Each number is 500 + 25 x the weight over its row's rms, rounded and kept within 0 to 999. Layers, rows and columns count from 0. Numbers have three digits each. The size before them is the row's rms in percent of the matrix's.

# up: layer 3 MLP up, 640x160, rms 0.0496, rows 352-421, columns 0-39
# down: layer 3 MLP down (transposed), 640x160, rms 0.0322, rows 352-421, columns 0-39
up352 098:500522566479487492506487483500518472521502500439540524533466546510518518471558495535496537515492468486516474474499531495
down352 108:493512535474497475505540487511480477548464520540521501504483518526485455513494526501509472531515474475465491492524467452
up353 101:484544478517516495502487500502501533503487505453474517525468485535524480516477442544544476522506511480537508533518460502
down353 102:505476523512536518492515455502473496483496506479487493533485483489479517530465497505488520490535505485474490482518484449
up354 096:456486502535437470482532473481491489472511508474474491515498524506477510495497477486489471524535533504530510478527527557
down354 097:484503480518502467532498525491488493454502516485498534531524527499488517457482533511542471491491513539537469506500519503
up355 093:502537547486487472511458443515497513469452496473457461488454451531508480522531514502478457465507469515485544465529487519
down355 096:488519512514466461470486448510528512539501530453498495471477500521487478492517497476520484477487517474465520446482474515
up356 102:483503470492460515515524496556535486498477479466470509458461483482525531516528501503486468476492474467484509488541532509
down356 113:526519491453476472458495469511459468540489507483531491448481486500537534529496515544493489496478472509510477490513509512
up357 099:514519484497481461490565525480462470481504481510518490509496497486514518474465482505511454483520523550476486479534447469
down357 095:511539492490521533471505471497525520474501460505494518502494498510507504515513452521505527511499532515517499512464547477
up358 108:500478532494480541497461471473456529533443503515493471482474484513471516486488498499527493482535499460499527469476500506
down358 098:470490488492558532506489512468496497533440483503504461500475502534490518426474502486529512496450526532472497473466527501
up359 103:507517524510492481465506513489461495490525526561462490510490458532513545507518481429526490518533501467507482474490535500
down359 103:501449475494471546508521493505488549526502491457473500476503504486476480551465502505460497475464526477508519487491518495
up360 105:518496537482508468491483545495460486486493531488500473496498495523530464488499488474519511473440500507520512513526514535
down360 098:481487519480503487468472528539460549477488521478499502462507505543515467452512522495541491461484535474493487519448514551
up361 108:449512539505489508511531489488508504482513507443490505545532538484496480514455488514490479539504485496487519510495477552
down361 106:533480466560516472492467469488487494479480516550494506501511516498473486518505524470518495484502490460530513484472483522
up362 099:505519513493450527544464505495456504493502471496550488503494520506508531475497510428506450490478503506531482487539514536
down362 096:502590526509498517484483454531505489557516483484473504476424503491539520478447516519526487545525491507483493551472528532
up363 093:513477439510497536501492515536508519460505481455509512514499524495467478510533507464506503497525515458474519495516514554
down363 097:490473458478483463557514510491513540519531488544491499484495499491502469525495497454512506503508501491488492509541553540
up364 094:499485500539482512520505466503553534526526530500528512524507567472494524500509503457484527518481456491500461495509542527
down364 097:520467467461529488475478489494521526507517522444457496523471543479546509515504480501474524524467467448522548510533505504
up365 100:526488516500454491458537550501515489463478476533510549523515533517536503482458443513511475477468482503542528508493482479
down365 098:480491457528523461491485442482470475475499528499495493512519466510500464503512512477514493489526523502462510481506517498
up366 091:492515550524481501503479500475512542531453511470479520482474542510503493465523453487510460499495466488463522471499488468
down366 094:495517495497488500478481462514489493497521510504488493498519452496470509496467476549480531498567492512509532510515527459
up367 099:500493492467523492476483490530558522498471529495479515568477504542489492512502452503529495476543488533501505546459478519
down367 102:442470454496479438482493513502468472511502532488487510492516491468488481523521521514479519497470504490481511495512502436
up368 112:499492483540485522527504547459485468490466496503508497509495485501516467463545453485531483488550514531499499475468454510
down368 108:513486479469538494491491494522517477509544474470525494558487491508496476533475460488481544498503476519466527505512507487
up369 094:477536483490469485514516560449498518517490532492500459512532514487540501497493444510526491487489477503522495508471455505
down369 089:506494465505475513458487461498467524480494496498511476483514500511485557526477496526519482531520518515490479519523499503
up370 101:529524528528489495517479474487491492481475493521547465538469536500528479535498496513516530480488479487501493523519493547
down370 100:507550537478527482473492494590497512501539542506501475491486513513506509514483509505503517492489509456561472504500514515
up371 102:452460469481487525496512476513461479514476485495478475499521483467506527539504541522516474485498512501520507463512523514
down371 101:514533456414514517517485489484506514473464491517497505493540523520497539539470487501498474532479522494520484556529511505
up372 107:544483496537478549510517471511494501483492499443495491571482511486480509557529476535525513467545501470505519489528530528
down372 109:501506515523461512494518518478469567521489539502536478473475504519462489510491510492523463515477481509509465538496454544
up373 100:494526505495474520503544518543517529508468506497539481493515530482484509529470497516493509478492517517479511522496497517
down373 100:535487534482542494485511469498537497497522429532494485503536552481493506492485513526505497486530512479468507510476508405
up374 098:477504505492483486513491513512467488452527493497541493489493505463526535483479496521514486501475472491507460476510487535
down374 098:525484497495507527468514521539517531468499492465470485484484484450471485500493471508500508494568479511513488504513498480
up375 093:504514451494516525498506553504489529484470515509525520524494501525548522518483471482458494490476454504489546522516502487
down375 099:510518515528516472493545494490545524492509504510485479514520524496474506476570491506482535521521514516526474503546531480
up376 108:534508512485486508490547530449519529481503546513511471508461517530477509491473512495516499478457470519485455518483487521
down376 100:504543476495485471558529533455491462493487559497496468487511522526507496479500510510507579548466492564504506544513497536
up377 097:460506487507517529517524510552493499465518525471485476464477487460543486529495531478514513495527463527503522481482517541
down377 099:464503483532508465510525498503538488516521511475465498473484514503511493459484513491536513515513473448481500505484492526
up378 102:500526542472458522453563520528528487476481533485526496514474480517475454534538482510479520504533519496493472510520528509
down378 100:455501524478521523501483505517492462500461502491508500477472498469503471511501530502470511509440508491515484496512508486
up379 097:481541521482534507496488516481570519498504522491486487481474525520500484537533486481504495514493464498517479462509490508
down379 090:502485460536520510505519545451460516496522506528514512521480516524486463478469502490506509494484494517477507485489498509
up380 101:520531484522456511528487496515501492497525562536495527526478519481507481538480485446477495542533512514501529483488482521
down380 100:480498518462537517499483522473529503469455495512551501427481486532491526482501501520530495514508475513488523446514490467
up381 083:532495476546489518535531497463490491470529534489475493455489495505523487520471504478466544437488484491488519540490481528
down381 087:509445503472478502492522523495500487519487547467527494511513522488498464489496494489532484502483524578532521516503478525
up382 105:547515526478512504531510459485490520481545522476461507477511513477507506482480489479474505529480497477529516475465538532
down382 106:540491483494452533504512467505530463493524526494512507516530481487542512508505488502514512457549488499532516534484459514
up383 089:496506507514482520487472522555531509503495510483543524485492534486519505528493518518516460512509497486464524539484496544
down383 095:492487478504500491484502459483523537497483506534516500484482542527544493466507429505509477485462490499501462517558486486
up384 100:489510483489527505521532490528479530499521481495528470521443480527493493561508549483519485509523497478462497495491468485
down384 102:455502478507511491523535479504518484482517495519478507505482494515529481500542537541464495473522504509516492541493447504
up385 110:520497490520481545530500473498463516514511459463522480495499454449482494522486500511466448522480490494511500513551508515
down385 100:491533424509481474515500511482485470506489518459524490528532455525519492520492486513544476476524449547524498536513485491
up386 113:530476507509531504509512492496518543501530512490532475504482546494479470473518486488464492539437477477485503509492542530
down386 113:495537493468510527510505522501510505511491468466453493491528521541489438472445513464485480502481511505474531521506586481
up387 093:494527498500467487527506529510506467499497459469545511483496530480490516521477497461498489479453461498477475523497533522
down387 091:485516488457511480515529503461514513494510510566520488520490506485495543438524497459497503523494483542494528556515476440
up388 102:508506471504498507483533482530529505522532532500491449484517512463507483510543486470474518455501477523518486494472492480
down388 118:491523483529537481517467518517510516521505533474494517494451499488521510507503455457539475507450497510502504501505501521
up389 111:527499554532498501486460510468491485520460532519466521529476459516466475542511487494529539474485482486477542482514441544
down389 109:516483451499479512492472469503527486495454462469527508516518492444505487491480521509516482489503485564457470520523501531
up390 099:521463477540500533527475490489457486476481525477488495515561512453480483512525490501499466485484462464541521532488509537
down390 105:515529550462497527493514479487503497519517523502471531507517482525484498514543486499508515446493481472534537491519524499
up391 096:535466519511487575487498526525539493481509518442508500469487491486532475479484519445491474505542504480481491530451495486
down391 105:465489520512486506545504519452507443499486527536486504493513454490524534460538488526487481466523536518493501478495484492
up392 099:524488560492497528475453456512488481515476504464526458559520544485462495503513478488508518479494492546550491493481502522
down392 097:497483508508521436500485509529494470501469510494507501526539553521504474504446471514449501482484497510514507512514524570
up393 095:505484516525498514520470461490499520477530505537500457497512500527532516511523460528503511441471522478468478486512506530
down393 093:519520503527502516521461429504492475514460506453500480512536493492528524495497410490504508506501509477468475511520473498
up394 084:470479493491517535523503502505492503508447512521486502485482465526473501575523454537494473479495496503484506506524513516
down394 093:494512490485488426491492476492498465513532489519493520488521509551469513489534552505555546498513459489480519459550496493
up395 100:481439470546492486530489467528506497491491541487458562548470515466461481534556519470523499474500520532505507514484492494
down395 099:496512516522476486504491488461513518539492566512477502509492513489478470502508473487499542497494540506496438531532502521
up396 099:551503519497490493505547498482508500511492501481510521527484523442480509502474543537492464496507464516541477524516481528
down396 098:521513487522484445504535523468495554507479518540496505460485515499471507482463531549503524483502470486497487521481509510
up397 102:447569532489497496521480518507530507485527492555530463508477530511492489482506482506505446514463513469492516492499497518
down397 100:517502506449498506536493519527500488460529463504462450479510523522489472477497457479499510496459546472480545475494558502
up398 104:510507517508496486498503467482523482449533472486442484470502480494467492530549504483484475464502518517536496474461481505
down398 098:519482445441491486495549472497471477495505504444514469523477502485516511544510478521474525450519475498491428508484494545
up399 106:558497525562530489501526514537479519496442478515491528481524470501473480557493464484534508495529504517525472499530497544
down399 109:518520415492494505507504506460473495526478509527497500473520510473529511514480525511502468497500551439530463514524496500
up400 092:495477502523531504496479467510523525482514497547463543485483491519475503482510485482494469477527499483455474480478477557
down400 097:504475495491464506527515490477505467469500518512503490518507520471497470521537537509496535475490497486505553487503481497
up401 097:507512483549511511471487446504559495479501518532524501510505487510515493499506476473507494482514519508513478488505484501
down401 097:490497501520499501519505496478526478481522484490519522512498483520552468507532481529513531442537521483545493497509445507
up402 094:488520500471512554463477509502499494511505463463538485479487536509462470533543466455480511483516474490461538472515505506
down402 094:506505490468494536471482500474507511477526473537522526511445480521454492479484473536481483468534487495480530519513518459
up403 104:468485487534528501523462497481481519514472540494496461501524514523444530469516486484514511453493510526520516485530468475
down403 099:470475481472530499504520514508485501505478501518465531522476501501488480537489514576471544495534488474476488495487507478
up404 103:527497508511523495524495492534481524456518518498485486510504534512520475533486484517452509471477486514494526459505520523
down404 109:501509515502525453515554528516496484531537504512489474484512515511500503474513513516479556505485434491555519517538496541
up405 105:510540508543466510478463486487480490486499520533500486502486477511460488552549522514527487527511519469536499473559508526
down405 103:539527487525496509583493444492496473473467531519497501516529515495456480510499469468518442514477535527485493527540498548
up406 098:530507457505501508525493536506523481515502533471500532490533526500528487483485516478469505486476522502481469506471524521
down406 097:492519460467500479539491510505506427550524539530492497510533547454535470479468490477494503555517489543493486527517515486
up407 103:514479467553462533449480493527542524503497472481487523493504519515471492498525500511488518482556485508505517493538522510
down407 096:535492472513520492521507513476510464503525516493509539483532485436530469490512515526525499467486470508483507494541485484
up408 107:464515488487478494439490505523450483493498535455492511495551518500494488490512542520512512498455524528506546512514538541
down408 105:521471515468526499492495520583495503525514522503465532492563503479483477533499522486500533510509499523543499509504476492
up409 105:480474487503515545530551485471533508521510520509544488504544499472528493503479491456487443493526516449469462479513487454
down409 105:490487462469534537512483566495512479489497508479489506517458540490506514479489496480480516491508496473496477495522496452
up410 092:500462463492505495533478477511507475489517485525539519519522467487500459512478525492547526532482478446533517478540493510
down410 094:483491446462495475539513485463524503509500505513492512451515503489462470478514487532501510459523456506516499569532519493
up411 100:480494497459509534520532512508501474494496480478486556525497476468490517540485469474531523512485510464516455490532513516
down411 103:515492488490529545547515494517509461506486480480519498519567503489503515511507519479500553513469490498531522571506517504
up412 098:482536481482495470533506508520503508540485546497487532475491528507558517500476514517406462484510482514498541516464507512
down412 101:501537438471489504522516493495508497475503522442522481513498521539492501491497475467504481528483487502507500467476483496
up413 102:473504492548473492514500475474473539474511537471512478467540503492505512541500486498479511480510468509517479540537480477
down413 100:480454519506511521506546474534523468517506531487514505498466516456516500495467486536515533520497467490533505482496484533
up414 106:558520528493452497547513508502505530535514475471495513505534525475488479531480496541486510477531468429517469513485504503
down414 108:461503523518476494534526496503520473494501480519496497468482536528545540515521540552530569471511468495515505470486496518
up415 093:541518520531494538520531466490480485501490516507532484487495477497513471523498501516466488495476479495504470492466483510
down415 095:527502521467540551490541511512520482489490499463504470470512473488520489477475490488477519515478496490507512519458487476
up416 105:548502490471502485456498474481515504523484530476490476460521460479478455510494477542521481490522520506535482516470467511
down416 105:519515472534482494523490502440489500458491481480549506498503499513508536514506505481523484499523458490476453489539497496
up417 110:506545542528472474512472496490459524514484523471510489500502468477501468496512522488499494502487502468486518465495502517
down417 106:451493474531524485532530495545497481522531501477508497528498547505499511466536533523499550517469462486444467497512495531
up418 090:490476465508508511527460474519482510530473524467520488526510480515493522474514483519498484529535496516511477542500465512
down418 094:499473475483476475517504488513499457544551545510532513507474541460451494476501484514503547490478481517495482526489476505
up419 090:528481543506525497504523469520463526501521509526477560471462515473489506508493507531529478531483540466487484481472467540
down419 095:517465470462528486497437526538525507508494452472515529476487537529481467505508518523490500470483536531458492518488485493
up420 099:483525514510460499525487481524496556498474517482496504519495460514469560524534502502501483467522534528496449480516470537
down420 096:474510521518534443540502489485515524484476573475479522486478462516448514513526484498503468475507539524516490477522488528
up421 103:527508526535517540542489533512496532467534464498548530528463453486488490507503500498522521464486520488504503505480507457
down421 116:462463487475527531463527500494497522495492471513502492460501514449482459492542475498509567476496467535469489501533494500